Each number is 128 + 24 x the weight over its row's rms, rounded and kept within 0 to 255. Layers, rows and columns count from 0. The size above them is the row's rms in percent of the matrix's.

# layer 4 MLP down (transposed), 1024x384, rms 0.11, rows 394-428, columns 256-319
size [ 97  92  99  99 102  94 100 100 102  96 100 105 102  96 107 102  99  99 100 101  93  98 101 100  98 100  96 100  98 107  92 100  99  90 101]
[[120 167  79 128 174  88  97 158 173 119 138 116 116 120 151 138 118 100 102 145 140 119 151 115 111 123 164  98 158 142  91  85 138 133 131 150 113 134 125 124 134 126 132 114  87 150 104 107 148 149 156 174 162 142 111  77 163 122 117 121 162  97 122 124]
 [133 133 122 124 140 110  93 127 108 150 153 141  99 102 123 137 129 123 172 132  88 106 136 151 112 100 111  68  93 120 146 157 138 156 153  82 139 121 123 117 127 129  76 157 141 122 158 126 148 156 131 123  85 157 127 129 151 135 130 166 175  93 155 124]
 [150 110 163 115 107 162 126 138 135  88 133 105 153 112 117 122 214 132 152 155 118 112 136 149 138 128 127 103 143 107  93 112 120  96 136 124 142 132 131 113 116 123 147 188 154 105 119 149 126 129 156  98 136 101  94 145 140 142 138 129 112 135 163 120]
 [120 125 126  92 145 164 150  74 105  95 117 111 113 107 134 120 130 133 113 141 105 109 166 121  99 133 154  93 120 171 145 205 119 160 176 109 165 109 101 122 110 121 136 131 169 139 175 147 156 113 138 125 139 185 100  79 120 119 135 100 201 136 121 136]
 [160 107 162 174 139 107 132 102 132 149 119  95 152 126 104 120  81 137 175 129 132 110 132 161 123 122 171 148 136 129 104 137 126 133 131 133 153 100 119 109 134 135 129 146 154 150 163 120 126 146 119  92 130 143 126 137 137 172 101 139 141 119 156 135]
 [121 159 106 155 124 121 125  97 128 160  98 138 139 106 162 137 152  98 123 155 108 124 131 138 151 133 139 104 116  84 109 133 131 117 126 130 132 149 146 168 173 108 146 150  85 152 171 104 141  86 102 134 127 167  83  97 140 153 119 142 130 144 158 136]
 [148 136 135 125 102 129 135 137 154 115 124 151 149 113 170  93  67 153 118 156 124 102 102 159 163 157 172 137 116 155 105  79 113 156 127 129 153 129 137 136 127 112 133 149  86 111 126 162 103 110 107 138  80 159  86 162 102  54 154 107 148 151 190 120]
 [119 128 161 179 105 108 154 115 107 117 101 163 195 108 113 126 163 123 130 134  94  91 151 138 169 120 129 127 123 121 116 112  96 135 209  95 141 143 109 134 113 141 122 126  73 144 104 145 133 125 137 134 119 144 110 165  95 167 107 143 124  84  73  95]
 [148 178 169 149 107 132 164 139 168 152 135 122 106 124 104 128 131 143 153 101 102 150 100 127 140 143 119 116 158  74 143 106 133 101 111 131 112 105 128  90 125 103 167 139 140 164 127 142 158 147 145 124 134 150 137 137 156 123 127  99 101 152 110  76]
 [120 130 107 148 179 148  93 105 131 120 117 131  77 134 149 107 111 112 146 137 103 101 122  82 126 141 126  80 106 144 101 139 187  98 118 158  84 121 156 177 141 191 126 122 124 146 105 149 123 152 112 132  72  97 150  98 140 163 108 156 132 129 144 124]
 [136 143 147 132 196 138 136 169  93 149 120 126 106 167 119 184 114 146 130 108  85 130 131 106 103 128 119 123 133 138 133 124 113 115 120 150 172 121 126 148 171 149 110  87 127 124 137 169 117  87 142 121 159  92  85 144 108 148 131 185 159 168 144 138]
 [141 151 125 129 144 172  93 119 112 148 138 145 121 171 142 127 169 136 155 140 131  64 140 127 108 111 110 136 136 147 101 141 101  97 144 110 164 128  88 160  88 112 166 134 164 141 140 159 153 124 126 187 115 144  99 131 110 144 186 110 172 171 126 140]
 [155 136  83 142  95 117 165 129 121 131 133 136 115 139 153 107 147 143 172  89 125  75 141 121 135 147 124 117 112 142  94 112 176 181 139 118 146 120 111 101 131 116 150  62 123 105 159 179 160 119 110 124 124 132 151 128 145 157  79  84 128 105 130 115]
 [153 135 101 145 122 139 135 131 133  77 141 150  98 131  81 153 122 115 130 140 166 152 129  92  92 133 120 145  96 115 132 112 101 141  79 141 122 159 145 114 124 137 115 183 142 106  78 111 147  97 144 135 140 159 116  94 126 122 120  80  87  79 161  86]
 [ 87 160 112 126 134 156 144 135 134  96 112  86 133 110 180 102 132 134 115  92 133 106 173 179  89 128 128  96 114 130 193 123 103 170 162 122 128 118 117 141 167 104 125 160 112 109 138 132 108 105 182 146 184  82 186 148 120 158 160 169 146 130 124 124]
 [148 141 123  97 115 111 150 169 133 105 134 144 111 129 127 148 123 163 157  90 129 139 142 173 163 116 154 109 144  88 111 111 111 105 119 113 105  95 186 112 125 118 124 156 124  99  95 146 112 161  87 136 112 144 103  99 133 117 163 108 130 144  79 140]
 [143 165 106 114 115 121 130 141 104 132 115 111 168 134 130 126 129 117 154 111 161 118 160 103 106 167 123 124  96 147 135 129 102 129 146 171 105 127  97 139 150 160 133 120 163 114 150 137  94 156 147 144 143 132 129 138 160 117  99 150 116 122 116 155]
 [130 109 105 142  91 143 129 107 112 111 105 110 126 119 145 150 103 141 121 132 133 120 193 127 141 166 123 124 134 102 150 114 103 127 126 127 120 150 130 130 121 117 162 120  90 134 119 157 109 143  99 108 112 132 137 112 143 134 112 196 129 156 146 179]
 [147 124 104 145 123 143 151 144 139 118 118 112 105 133 118 146 123  91 140 143 178  89 148  88 163 165 137 143 132 149 128 130 103 128 138 143 135  81 148 146 159 111 124 189 103 190 137 110 140  87 112 142  94 105 122 120 107 138  99 131 116 162 113 148]
 [112 138 125  82 129 105 118 138 150  97 135 157 136  81 147 143 117 146  89 144 134 176 118 122 126 148 114 135 138 106 123 181  83  99  98 143 141 171 135 153 141 179 157 139 100 107 193 103 130 129 115 147 113 135  97 104 102  81 116 109 181 149 139 124]
 [166 161 122 174  95 136 147 123 149 113 139 134  80 124  94 100 113 160  96 149 125 146 140 113 177 106 140 123 151 118 129 145  84 116 113 133 167 139 186 129 124 130  97 120 127 142 130 126 101 130 122 108 157 140 124 133 103  92 139 133 104 137 109 132]
 [141 165 109  98 110 117 159 112 169 143 182 112 120 133 148 171 126 115  94 122 158 135 144 115 137 101 122 152 100 163  94 143 138 128 167 108 152 123 174 121 137 138 128  98 162 141 145 136 117 150 142 126 130  96 126 163 173  97 118 162 109 101  96 116]
 [111 134 142 144 103 144 136 155  89 126 107 125 144 136 167 112 116 123 134 150 117 109 147 102 117 180 104 159  99 145 114 105 157 120 150 124 124 139 118 151 143 118 134 148 132 140 135 124 135 128 143 166 101 133 134 146 129 134 108 118 132 141 157 156]
 [142 101 115 111 133 103 140 111 148 125 105 159  82 102 133 141  97 106 138 144 140 128 164  98 134 149 146 116 131  97 124 106 191 105 144 109  65 113 160 118 128 112 121 129 108 146  92  84 102 137 158  81 108  89  94 104 131 108 147 113 108 135 122 123]
 [ 95 119 138 154  80 130 116 181 148 100 127 125 144 147  90 106 160 120 150 122 112 166 103 125 149 134 139 164 168 146 139 120 156 130 182 148 142 141 123 140 130 115 129 147 122 127 124 151 147 145  90 117  82 105 149 119 159 105 129 126 108 114  88 133]
 [126  87  82 126 116 132 155 139 124 141 164 141 123 121 176 176 119 140 118 134 143 107 139 114 119 116 141 155  90 141 109 134 191 131 123 102 166 167  96 168 136  96 137 150 184 108 120 128 126 131 123 114 115 123 140 144 188 128 127 132 119 152  74 126]
 [147 142 160 127 118 104 107 116 148 121 131 137 138 165 105 120  72 133 106 114 152 159 106 132 125 105 135  94 121 145 131  99  97 130 100 120 149 146 121 151 144 135 136  96 122 147  86 126 152 139 133 119 121 136 104 119 194  82 168 150 106 112 104 127]
 [138 112 168 113 128 141 123  97 136 197 147 129 128  96 131 161 148  77  76  94 148 106 105 125 128 124 128 142 111 154 166 110 150 142  89 108 107 139 145 121  93 105 162  80 110 137 131 151 144 161 139 124  81 157  77 160 150 159 159 109 110 139 143 152]
 [151  86 121  97 144 146 144 138 116 142  99 188 114 114 103 112 120 156 140 172 165 130 101 144 174 118 199 131 153 109 143 195 120  88 162 140 152 121 118 125  93 107 143 133  99 133 110  57 132  86 117 145 124 115 148 145  83 119  99 118 123 100 136  98]
 [130  92 106 148 174 132 122 112 134 134 125 144 108 127 116 144 161 103 114 144 108 138 148 111 131 157 140 125 125 128  96 126 128 118 108 112 110  64 120 103 136 126 110  97 105 140 118 127 114  86 142 102 138 113 182 139 116 105 122 146 169  98 146 101]
 [104 143 135 148  85 112 139 163 175 147  69 127 141 103 134 135 106 120  98  98 130 106 160 119 134 146 150 134 137 132 113 156 182 115 166 125 104 158 162 108 172 106 102 126 193 146 128 127 109 128 117 128 121  81 148 122 130 126 129 124 137  96 108  93]
 [150 139 135 143 185 139 113 101  87 140 118 100 131 115 126 120 121  61 139 129 146  95  91 124 156 110 138 108 131 147  84 156  90 166 120 103 122 122 109  82 103 115 112 119 167 135 116 104 117  47 160 121 144 126 153 151 133 152  89 179 173 142 134 131]
 [137 136  99 110 162 136 121 106 149 102 117 163 103 146 118 120 127 125 122  96  96 152 124  98 111  99 125  91 134 169 121 139 125 136 127 109 168 140 122 150  92 155 195 140 121 103 130 137 139 145  89 173 118  94 129 155  79 135 129 138 112 112 119 126]
 [109 135 112 137 167 145  81 126 131 164 120 112  92 183 126 129 129 135 127 142 128 126 158 103 131 112 109 102 108 154 109 125  46 127 120 149 160 161 136 106 117 136 146  88 132 139 127  85  93 188 144 164 123 117 157 102 141 116  87  99 105 114 133 140]
 [122 140 139 113 141 123 160 148 176 128  99 175 127 109 160  52 149 107 135 112 139 131 144  95 169  91 145  56 170 169  98 103 122 132 101 142 134 122 138 140 127 135 160 118 147 164 142 113 136 115 108 109  72 120 156  89 150 132 144 111 152  97 107 133]]
# layer 4 MLP gate, 1024x384, rms 0.141, rows 395-429, columns 256-319
size [ 99  95  94  94  93  94  98  98 101 102 103 102 101 118  95  93 105 103 100  94  97  97  97 102  92 104  99  91  98 100 100  99  94  99  95]
[[129 160 168 145 129 103  98 132 121 146  95 123 155 115 140 141 112  97  87 144 154 137 117 142 114 124 138 149 107 107 146 117  99 109 152 130 116 118 131 125 109 169 109 132 192 128 122 143 147 154  85 115 101 153 141 114 140 132  99 184 127 135 110  94]
 [135 121 115 158 149  75 124 161 160 112 144 142 147 123 169 117 125 103 115  88 138 169 139 106  65 145 153  77 198 127 100 131 156 125 148 103 108 145 127 167 158 124 140 136 113 144 127  94 109  81 174 148 137 126 105 150 146 129 111 104 123  97 111 129]
 [137 146 132  93 148 147  83  89 105 145 122 105 148  85 166 112 122 121 126 119 124 111 124 104 127 155 114 137 101 119 118 107 149 118 123  90  99 136 131 134 117 142 128 148 156 142 109 113  81 103 126 173 114 135 111 184 115 138 113 134 117 140 157 133]
 [140 116  99 126 106 100 152 109 166 103 124 107 121 119 137 122 131 137 129 112  91 129 136 116 176  90 123  99 163 108 159 138 137 155 101 104 124 135 179 115 105 134 109 116 116 166 131 122 134  87  90  85 137 127 118 150 130 163 133 158 146  55 120 139]
 [130 110 107 187 150 152 197 120 107 116 126 107 111  69 120 106 142 134 122  95 123 146 123 134 125 163 147  85  98 175 121 131 126  89 130 142 162 143  96 144 137  98 105 115 124 151 107 115 107  93 116 136 154 144 138 132 156 115 137 132  72 180 105 157]
 [120 174 129 132 169  92 105 122 123 114 102 132 141 143 139 136 151 135 160 104 118 119 128  96 117 136  86 104 106 102 119 129 114 154 142 129 123  81 115 133 122 128 118 146 110  95 135 130 169 202 134 131  87 144 124 122 167 132 112 145 117 143 117 119]
 [123  89 143 180 181 146  90  87 124 108 141 118 132 103 126 153 146 152 100  69 137  75 143 166 113 142 124 151 128 137 131 124 162 118 127 143 136 131 154 130 116 116 121 133 123 103  98 108 125 141 137 124 115 148 144 127 121 131 139 108 151 123 135 118]
 [ 83 116  87 132 133 106 118 164 103 113 163 148 114 100 125 145 155 153 117 112 164 143 190 123 160 101 191  75 129  87 154 159 128 101 125 159 125 122 110 130 112 117 171  92 126 130 121 119 113 107 132  98 104 132 158 141 110 111 109 135 123 145 176 135]
 [126 178 124  89 136 124 139 147 123 110 155 126  81 125 158 125 144 184 126  93 119 157 152 168 131 123 141 161 112 121 172 120  96 126 133 131 113 117  86 100 120 104 116 131 122  96 125 133  79 112 129 127 153 137 129 107 124 125 138 127 135 139 123 158]
 [123 149 135 138 113 113 116  98 154  92 103 128 140 152  99 105  61 112 169 125  79 127 145 133 159 139 134 140 103 133 136  97  86 132 111 119 148 122 144 129 113  96 137 123  88 140 112 119 115 117 146 107 130 140 127 146 173 143 160 131 142 103 141 185]
 [163 103 129 155 111 117 121 120 139 156 121 111 147 149 129  87 152 106 104 131 101 123 187 114 143 124 136 134  86 116 142 122 131 114 117 139 141 135 117 172 167 123  89 137 121 108 126  98 136 131 198 119 145 101 126  83 130 174 143 133 143 117 123 123]
 [149 139 206 141 153 146 148 147 136 132 166 155  83 135 161 135 161 149 149 130 135 126 111 132 126 123 157 130 123  91 119 122 130  92 142 117 111 157  96 100 144 152 152 124  87 144  98 122 165 190  92 162 127 141 146 148 165 133 108 124 113 131 119 114]
 [117 139 142 145  87  64 140 153  97 127 173 131 127 122 103 147 146 135 165 169 133 122 137 152 113 183 149 157 195  65 106 131 104 165 109 129 151 140 115 118 122 116 106 133  92 122 116 148 127 137 145 120 130 135 155 141 156  90 117 151 135  53 104 130]
 [123 124 118 119 147 145 142 144 126  78 128 105 114 146 177 113 137 167 170 101 122 149 134 137  74 101 108 148  97 135 174 115 106 149 147 146 162 107 145 136 126 135 110 123  81 126  92 111 107  97 133 119 169 119  98  96 126 127 157 140 135 170 160 126]
 [131 130 139 136 123 113 154  72 129 109 144 143 142 102 153  92 121 119 176 138 127  96  90 130 107 145 135 139  82 134 150 140 150 139 114 129 129 115 128 111 126 104 142  85 109  83 132  94  89  99 111 117 136 134 167  69 139 134 113 116 131 127 162 149]
 [152 150 143 168 100 104 133 126 106 102 150 133 159  93 120  82  93 165 148  78 186  96  91 123 124  87 130 171 147 111 124 142 107 176  98 151 119 115 165 142 164 126 150 109  90 141 119 121 121 130 117 122 155 119 154 145 134 122  98 102 143 135 147 148]
 [121  97 160  90 104 139 121 102 132 131 102 140 123 109 105 111 149 110 111 132  87 165 136 150 147 155 140 104 119 116 142 148 157 116 125 155  95 132 113 143 126 121 112 180 126 179 112 133  97 129 150 143 123 122 149 123 127 105 122 139 124 132 115 121]
 [143 131 127 128 111 103 150  87 139 140 138 124  80  89 153 148 106 141 107 161 134 122 134 126 147  99  69 183 160 120 137 151 156 120 121 126 113 150 127 122 150 149 115 127 134 105 126  87 112 127 127 166 141 123 135  84  94 165 161  95 125 118 119 156]
 [110 119 129  96 136 120 132 119 108 107 130 133 145 117 102 148 126 177 139 113  95 105 193 148 150 114 163 153 140 125 154 139  90 113 129 120 125 137 113 114 127 160 131 126 122 140 154 186 177 124 134 160 163 176 121 131 111 141 114 145 159 142 162 139]
 [108 110  98  54  71  77 138 136 148 132 130  70 104  85 179 113 105 149 145 161 161 106  91 176 102 108 155 120 185 169 138 102 134 155 130 143 132 173 114 123  98 157  64 110 151 140 135 146 148 178 131  89 105 167 115 153 143 140  84 131 122 161  91 123]
 [146 129 177  97 125 146 141 112 137  91 129 137 138 112 169 161  86 145 162 104 148 161 144 145 121 115 156 157 112 112 163 142 121 135 130 146 107 133 117  94 151 140 131 125 109 146 137 148 140 128 172 164 142 117 111 135 134 109 153 111 101 134 103 123]
 [167 135 130 151 127 137 113 142 132 106 124 138 128 143 144 113 145  74 125 138 148 182 105  79 134 148  94 119 176 129 172 167 125 129  93 109 112 137 147 135 149  94 155 121 133 119 107 125 143 126 127 140 110  64 119 143 136 147 160  90 134 126  99  96]
 [139  91 104 140 147 131 123 121 102  85 111 156 153 113 120 149 107 130 108 109 146 105 109 147 157 153 171 103 127 121 117 178 125 115 111 108 176 151 100 132 153  95  87  83 152 184 111 115 106 105 143 135 124 116 123 130 109  91 116  88 152  85 122  93]
 [156 128 139 131 165 126  95 144 137 141 123 119 115 126 150 154 107 130 141  69 124 183 124 146 164 149 124 149 108 118 106 126 189 109 109 139 119 157 127 120 143 116 146 116  89  81 181 151 137 135 158 144 144 169 114 166  84 182 137 116 105 125  54  82]
 [139 131 100 155 140 120 129  98  96 129 121 108  99 117 129 119 132 146 118 145 172 126 181 155 151 158 123 106 121 113 119 107 106  99 114 157 126  93 148 118 123 128 154 112 112 155 159 178 115 152 149 112 127 138 124 148 118 187 130 133 128 133 143 169]
 [108 144 161 175 132 131 115 113 174  96 128 114 199 123 140 127 148 141 107  89 118 116 169  78 131 145 158 158 147 101 124 155 158  97 140 162 126 135 148 100 111 157 134 176 173  91 122 108 189  97  96 149 124 155 174 128 115 149 122 150  93 118 124 178]
 [ 90 106 140 166 120 139  93 119  85 145  98 147  98 163 144 148  90 179 124 125 110 137 139 140 124 185 139 106 146  89 112 176 161 117 150 141 129 116 139 110 137 115 114 126  93 102 135 144 148 109 101 177 157 177 115 135 111  93 114 124 102 105 120 121]
 [127 130 143 176 145 175 140 137 125 142 170 118  95 151 138 138 114 155 137 164 134 140 114 168 135  93 120 126 106 136  92 125 148 129 139 142 127 136 119 143 121 147 124 143 127 135 133 154 166 121 123 123 164 123  90 117  87 122 122 118 163 147 156 141]
 [131 128 147 112 148 111 126 136 138 105 109 117 167 141 131 113 115 131 152 120 115 133  99 121 156 135 119 111 100 102 145 139 119 106 152 118  88 150 144 111 171 150 130 155 154 128 148 149 112 124 119 122 137 109 116 110 127 149 158 102 126 128 115 111]
 [125 136 165 147 105 147 113 145 109 165 104  91 116 112 132 122 142 142 117 118 130 145 156 152 146 120 183 156 127  78 165 157 109  76 123  96 119 181 113 137 152 127 101 127 133 119 112 114 127 123 124 150 111 154 106 116 165  94 151 123 128 116 165 153]
 [159 117 121 131 107  94 176 134 125 144 179 138 143 151  95 105 111 151 158 131 141 106 203 149 102 105 118 106  99 107 134 183  98 105 134 120  97 125 126 109 122 121 123 106 143 149 119 131 144 143  95 118 125 109 143 145 137 100 126  92 127  99 130 101]
 [104 151 133 167 135  72  86 157 128 182  74 128 125 125 112 129 105 108 146 149 127 144 104 137 153 133 106 109 156 134 110 125 167 141  92 117 141 125 148 129 163  86 128 151 119 151 130  99 147 137 131 157 147 163 121  90 128 128 121 109 135 116 131 118]
 [139 131 141 113 121  71 150 128 162  85 138 110 128 107 161 170 135  92 121 118 147 124  92 181  78 127 132 108 107 129 124 133 153 163 151 141 155 176 114  93 140 126  93  90  91 185 137 149 147  84  99 166  88 150 100 148 128 114 144 125 105 107  88 133]
 [163 122 166  96  97 154  93 156 108 145  99 141  99 127 111  91 141 180 123 141 104 105 131 143 148 128 128 139 138 132 123 110 148  95  83 143 143 116 109  84 136 143 178 122 173 148 125 134 138  76 123 134  77 118 163 137 168 157 157 140 180  80 150 117]
 [169 162 162 144 100 112 156 144 118 115 170 123 123 169  96  92 134 160 156 146 170 112 118 160 151 113 184 149 140 157 149 124 107  81  99 151 114 134 116 129 146 162 126 110 108 149 140 136 134 148 128 177 132 132 108  79 113 124 135  96 168 127 121  81]]
# layer 4 MLP up, 1024x384, rms 0.143, rows 395-429, columns 256-319
size [ 97  95 103 102  92  95  95  95 101 100 101 109 104 103 100  97 102 103 101  95  98  94 105 100 100 102 103  95 109  99 106  99  95  98  94]
[[136 138  79 105 135 100 126 144 138 102 133 124 146 115 162 108 153  88 135 102  91 106 160 115  85 156 111 126 162 136 106  94 173 155 132 101 109 141 113 144 109 122 123 129 138 127 101 146 156  95 114 140 122 145 151 138 115 162 142  58 111 115 122 114]
 [144 159 135  84  75 210 159  81 158 170  92 170 145  76 116 136 121 144 129 155 154 115 124 132 166 131  98 132 126 111 134 103 133 113 120 110 120 121 138 123 133 108 124 106 181  76 125  78 141 138 105 146 127 126 164 156 151 133 126 135 143 140 130 136]
 [126 119 151 124 112 114 145 111 152  99 143  80 138 148 107 125 123 104 111 124 156 127 110  86 152  85 170  91 129 145 109 176 112  81 175 141 188 113 154 141 147 158 114 118 142 127 117 104  97 135 148 108  81 154 118 137 114 183 141 120 126 152 130 152]
 [138 175 146 141 157 129 162 151 129 109 123 134  91 128 102 130 129 119 146  92 129 130 149  97 109 115 150  99 142  67 128 130 143  65  99 132 122 155 136 138 137 173 131 153 157 128 125 161 137 121  92 124 120 120 100 124 125 169 109 114 141 135 153 124]
 [137 106 122 124 158 123 154 101 125  93 129 140 138 183 139 122 148 123 141  99 103 165 131 130 113 101 123 143 125 135 149 107 153 119 129 157 130 135 165 116 141 112 101 172 101 112 130 132  80 115  93 139 149 150 168 121 143 134 144 142 118 126 132 130]
 [159 100 140 102 130 135 176 130 142 158 184 109 176 128 159 167 170 184 151 133 122 126 104 134 115 136 136 131 137 111 129  96 144 132 108 127 156 132 110 130 143 119 123 123 152  92 135 132 159 116 132 120 134 168 136 162 100 142 119 180 146 136 156 114]
 [101 116 132 154 115 135  89 134  80 141  87 117  90 132 108 119 115 111  94  99 106 164 121 173 130 105  73 136 121  81 123 123 158  94 147 132 160 108 139 162 153 109 131 130 132 141 166 134 106 151 168 156 141 118 147 139 135 159 133 122 165 175 153 119]
 [134 119 116 157  82 114 160 123 169 140 166 156 138 122 135 146 128 110 152  98 129 155 130 162  98 146 153  79 145 169 137 109 115 113  95 131 121  90 134 143 143 116 111 102 173 154 126 116 132 149 121 139  68 119 100 163 132 123 132 131 144 137 103 127]
 [114 143 125  97 138 136 126 151 154 135 120 111 155 124 163 119 148 179 125 109 127 162 160 163 102 117 126 136 102 158 135 131 109 145  99 157 121 154 118 127 127 121 126 113 112 116 138 106 117 118 167 128 165 121  86 106 157 125 138 114 156 167 121 162]
 [125 162  76 105 134 106 102 158 132 134 127 140 112 119 144 139 149  70  97 119 122  81 145 129 117 151 150 148  90 169 111 145 133 139 113 123 186 136 106 126  74 124  98 138 113 129  94 103 152 142 128 128 149 154 116 147 143 110 119 117 158 145 105 119]
 [173 107 121 159 110 130 114  96 126 133 103 133 135 149 146 129 142 139 106 137 122 150 116 118 122 147 115 107 111 107  50 147 106 119 114 128 172 110 135 105 141 111 140  79 155 159 154 114 145 139 109 154 132 110 158 136  99  84 124 139 156 145 132 132]
 [107 145  93 151 131 121 146  92 139 129 135 130 124 127 168 104  94  89 169 142 126 133 174 132 134 122 145 145  94 138 147 103 110 121 124 123 131 133 140 125 118 115 160 134  89 149 120  89 115 123 124 158 113 135 141  93 141  95 148 124 137  93 129  80]
 [ 96 127 148 100 160 129 139 145 147 148 159 116 121 147 115 108 154 120 158 149 202 144 110 137 144 158 152 110 124 139 136 143  88 136  80 116 111 147 158 153 106 163 128 149 129 138 113 113 145 138 101 122 159 127 153 129 105 125 119 138 114 162 137 167]
 [131 103 127 145 133 148 149  83 136 134 149 111  98 181 135  78 121 111 140 128 113 115 123 142 125  92 117  96 113  96  93  93  93 118 105 137 143 121 102 114 133 162 119  84 105 144 155 109 182 145 143 142 100 156  93  97 121 129  90 122 148 112 102 167]
 [136 159 121 137 189 147 154 148 101  98  98 123 119 158  87 151  97  97 162  99 148 178 126 151 137 133 120 124 148 111 110 117 133 108 144  88 128  98 113 111 131  90 116 127  85 154 141 188 124 126 101 132 120 154 126 144 136 135 152 114 148 129 153 132]
 [174 126 151 155 101  98 156 109 125 150 116 130 108  96 150 106 172  67 150  99 129 100 188 123 127 154 130 106 143 166 100 132 138 128 149 155 105 147 122 113 166 109 103 122 176 146  99 166 116  97  99  87 123 134 107  99  87 134  99  87 164 146 136 125]
 [144 133 127 100 136 147 171 128 130 108 107 107 145 136 130 132  87 127  65 163 124 135 127 140 135 128  73 158 114 135 118 112 118 132 102 126 130 143 120 134 116 125 121 122 145 120  91 124 156 121 112 102  86 129  98 113 143 147 134  91 111 132 139 113]
 [131 121 138  84 116 115 145 141 125 101 133 145  99  71 123 108 101 142  90 114 114 103 119 160 125 151 140 156 102 131 120  93 135 101 102 129 117 104 167 143 158 178 119 103 112  85 135 168 123 136 173 123 159 153 129 116 147 164  92 120 116 119 161 109]
 [ 90 108  85 142 165 173 107 154 144 149  93 146 125 109 142 151 145 153 125 104 106 128 108 131 153 170 162 142 160  88 134 129 127 110 107 128 108 106 119  95 151  96 152 138  93 133 152 115 154 128 139 141 113 131 123 121 107 126 183  91  97 101 141 105]
 [142 150 157 153 147 158 152  98 105 124 131 144 112 158 115 133 167 147 132 149 118 138 138 115 147 156 150 140 153 145 111 163 108 141 101 111 150 125 120 105 111 110 152 170 149 106  83 120 119 128 184 154 106 147 117  51 106  98 172  85 114 148 145 137]
 [142 128 190 120 129 121 104 151  64 147 133 120 124  69 114 131 131 169 148  83  70 104 114 112 131 120 144 106 141 151 127 160  74  98  72 133 130 119 130 134 110 110 127 119 143 118 176 100 161 164 145 104  84 125 120  94  89 103 139 140 133 133 144  94]
 [108 112 155 121 131 158 171 172  52 116 155 119  93  67 138 107 125  97 186 134 147 101 120 129 164 107  90 126 100 114 126  71 124 133 157 147 151 110 122 140 139 158  80 167 123 114  90 130 170 115 172 108 101 170 131  90 127 101 133 132 156 101 167 132]
 [149 123 121 151 135 131 146  90 120 114 142 152 114 125 107 163 164 139  97 122 164 143  98 127 105 120 123 132 124 118 104 156 134 187 122 136 131 119  87 133 101 143 152 139 147 138 137 126 159 126  88 156 122 142 141 125 106 113 131 132  92 148 104 137]
 [126 128  94 107 115 109 146 100 123 126 154  69 156 151 148 139 120 154  73 162 132 134 117 124 108 168  86 154 181 122  98 109 146  99 123 135  99 120 124 126 139 164 111 145 127 145 166 133 100 180 170 131 144 120 172 170  99 138 129 142 146  57 140 109]
 [112 131 104 129 173 150 100 127 137 143 123 127 135 116 177 169  92 122 140  83 132 113 138 123 154 108 169 135 142 116 111 111 131 137 170  68 115 139 166  93 124 120 124 142 137 166 123 149 140 132  98 119 116 169 118 181  97 135 127 174 137 127 151 134]
 [125 145 106 106 140 134 126 126 112 160  93 156 128 147 120 163  66 144 147 121 145 146 105 144 150  99  98 117 144 115  97 102 128 159 123 139 146 113 112 121 122 141 119 110 151 135 128 166 106 151 161 147 115 141 124 189 133 112 186 124 128 148 141 142]
 [139  95 151  99 185 141 151 119  86 118 140 125 110 127 121 142 146 112 132 148 147 109 138 121 125 132 158 155 128 167 142 101  89 122 100 101 142 130 120 124 106 108 115 141 114 158 122 112 137 132 128 108  91 103 175 124 174 139 147 161 127 149 102 119]
 [147 127  72  67 119  99 101 116 137 132 177 132 144  97 137  97  67 151 163 124 168 118  86 138 125 153 138 151 139  99 157 103 128 134 126 100  86 129 154 118 113 115 159 121 148 125 140 132 122 100 154  87 115 146  91 122 132 140 140 160 141 162 137 105]
 [ 92 138 104 118  72 116 140 139 136 139 109 137  78 131 160 160 119 153 102  80 132 157 146 125 106 155  87 164 135 124 121 113 125 157 125 126 132 100 165 137 103 125  64 101 173 154 119 122 122 150 132 143 125 141 151 161  82 111 119 144  89  88 110 107]
 [154  82 116 149 132 142 135 135 130 104 112 134 113 133 171  90 130 124 153 146 139 127 152 103 111 167 115 116 118 154 122 140 147 148 154 122 129 126 125 170  95 128 107 173 137 115 150 121 115 156  82 109 104  81 140 111  84 117 116 132 167 111 105 106]
 [121 107 117 168 183 166 124 116 166 117 136 149 142 122 131  65 142 179 102 131 144 137 145 149 151 168 143 167 141 104 132  98 130 160 123 155 154 109 108 125 132 124  82 102  95 121 126 119 122 122 126 136 144 152 114 129 114 105 138  48 155 185 105 150]
 [119 116 106 132 129 101 108 121 139 114 150 154 167  97 148 144 132 115  94 128 118  96 108 106 116 148 156 132  95 103 153 113 196  75 129 153 165 129 126 128 121 140 134 167  73 119 181  83 120 127 170 138 126  95 104  95 112 136 107 135 129 147 106  87]
 [143 126 114 108 148 155 118 137 116 118  97  96 142 136 142 137 106 124 118 107 137 119 152 153 180 120  91 120 130 162 110 144 135 122 118 135 118 140 107 135 126 152 126 135 147  97 106 131 125 130 144 112 112 116 121 128 112 166 105 141 150 138 100 133]
 [121 119 155 125 135  81 130 107 152 144 108 151 138 154 118  95 138 136 137 112  99 136 128 128 140 145 164 100 130 139 156 117 118 113 105 128 138 137  91 113  85 134 121 158 133 149 108 119 136 125 121 128  92 102  94 162 124 143 132 160 120  90 136 107]
 [ 95 164 156 142 174 137 148 136 107 146 149 119 126 129  94  84 158 132 113 136 148  97 136 141 100  85 152 121 152 153 126 110 144  98 103 127 110 111  99 154 106 127 149 113 128 161 157 150 145 156 131  81 149 133 166 129 106 140 148 124 152 174 106 139]]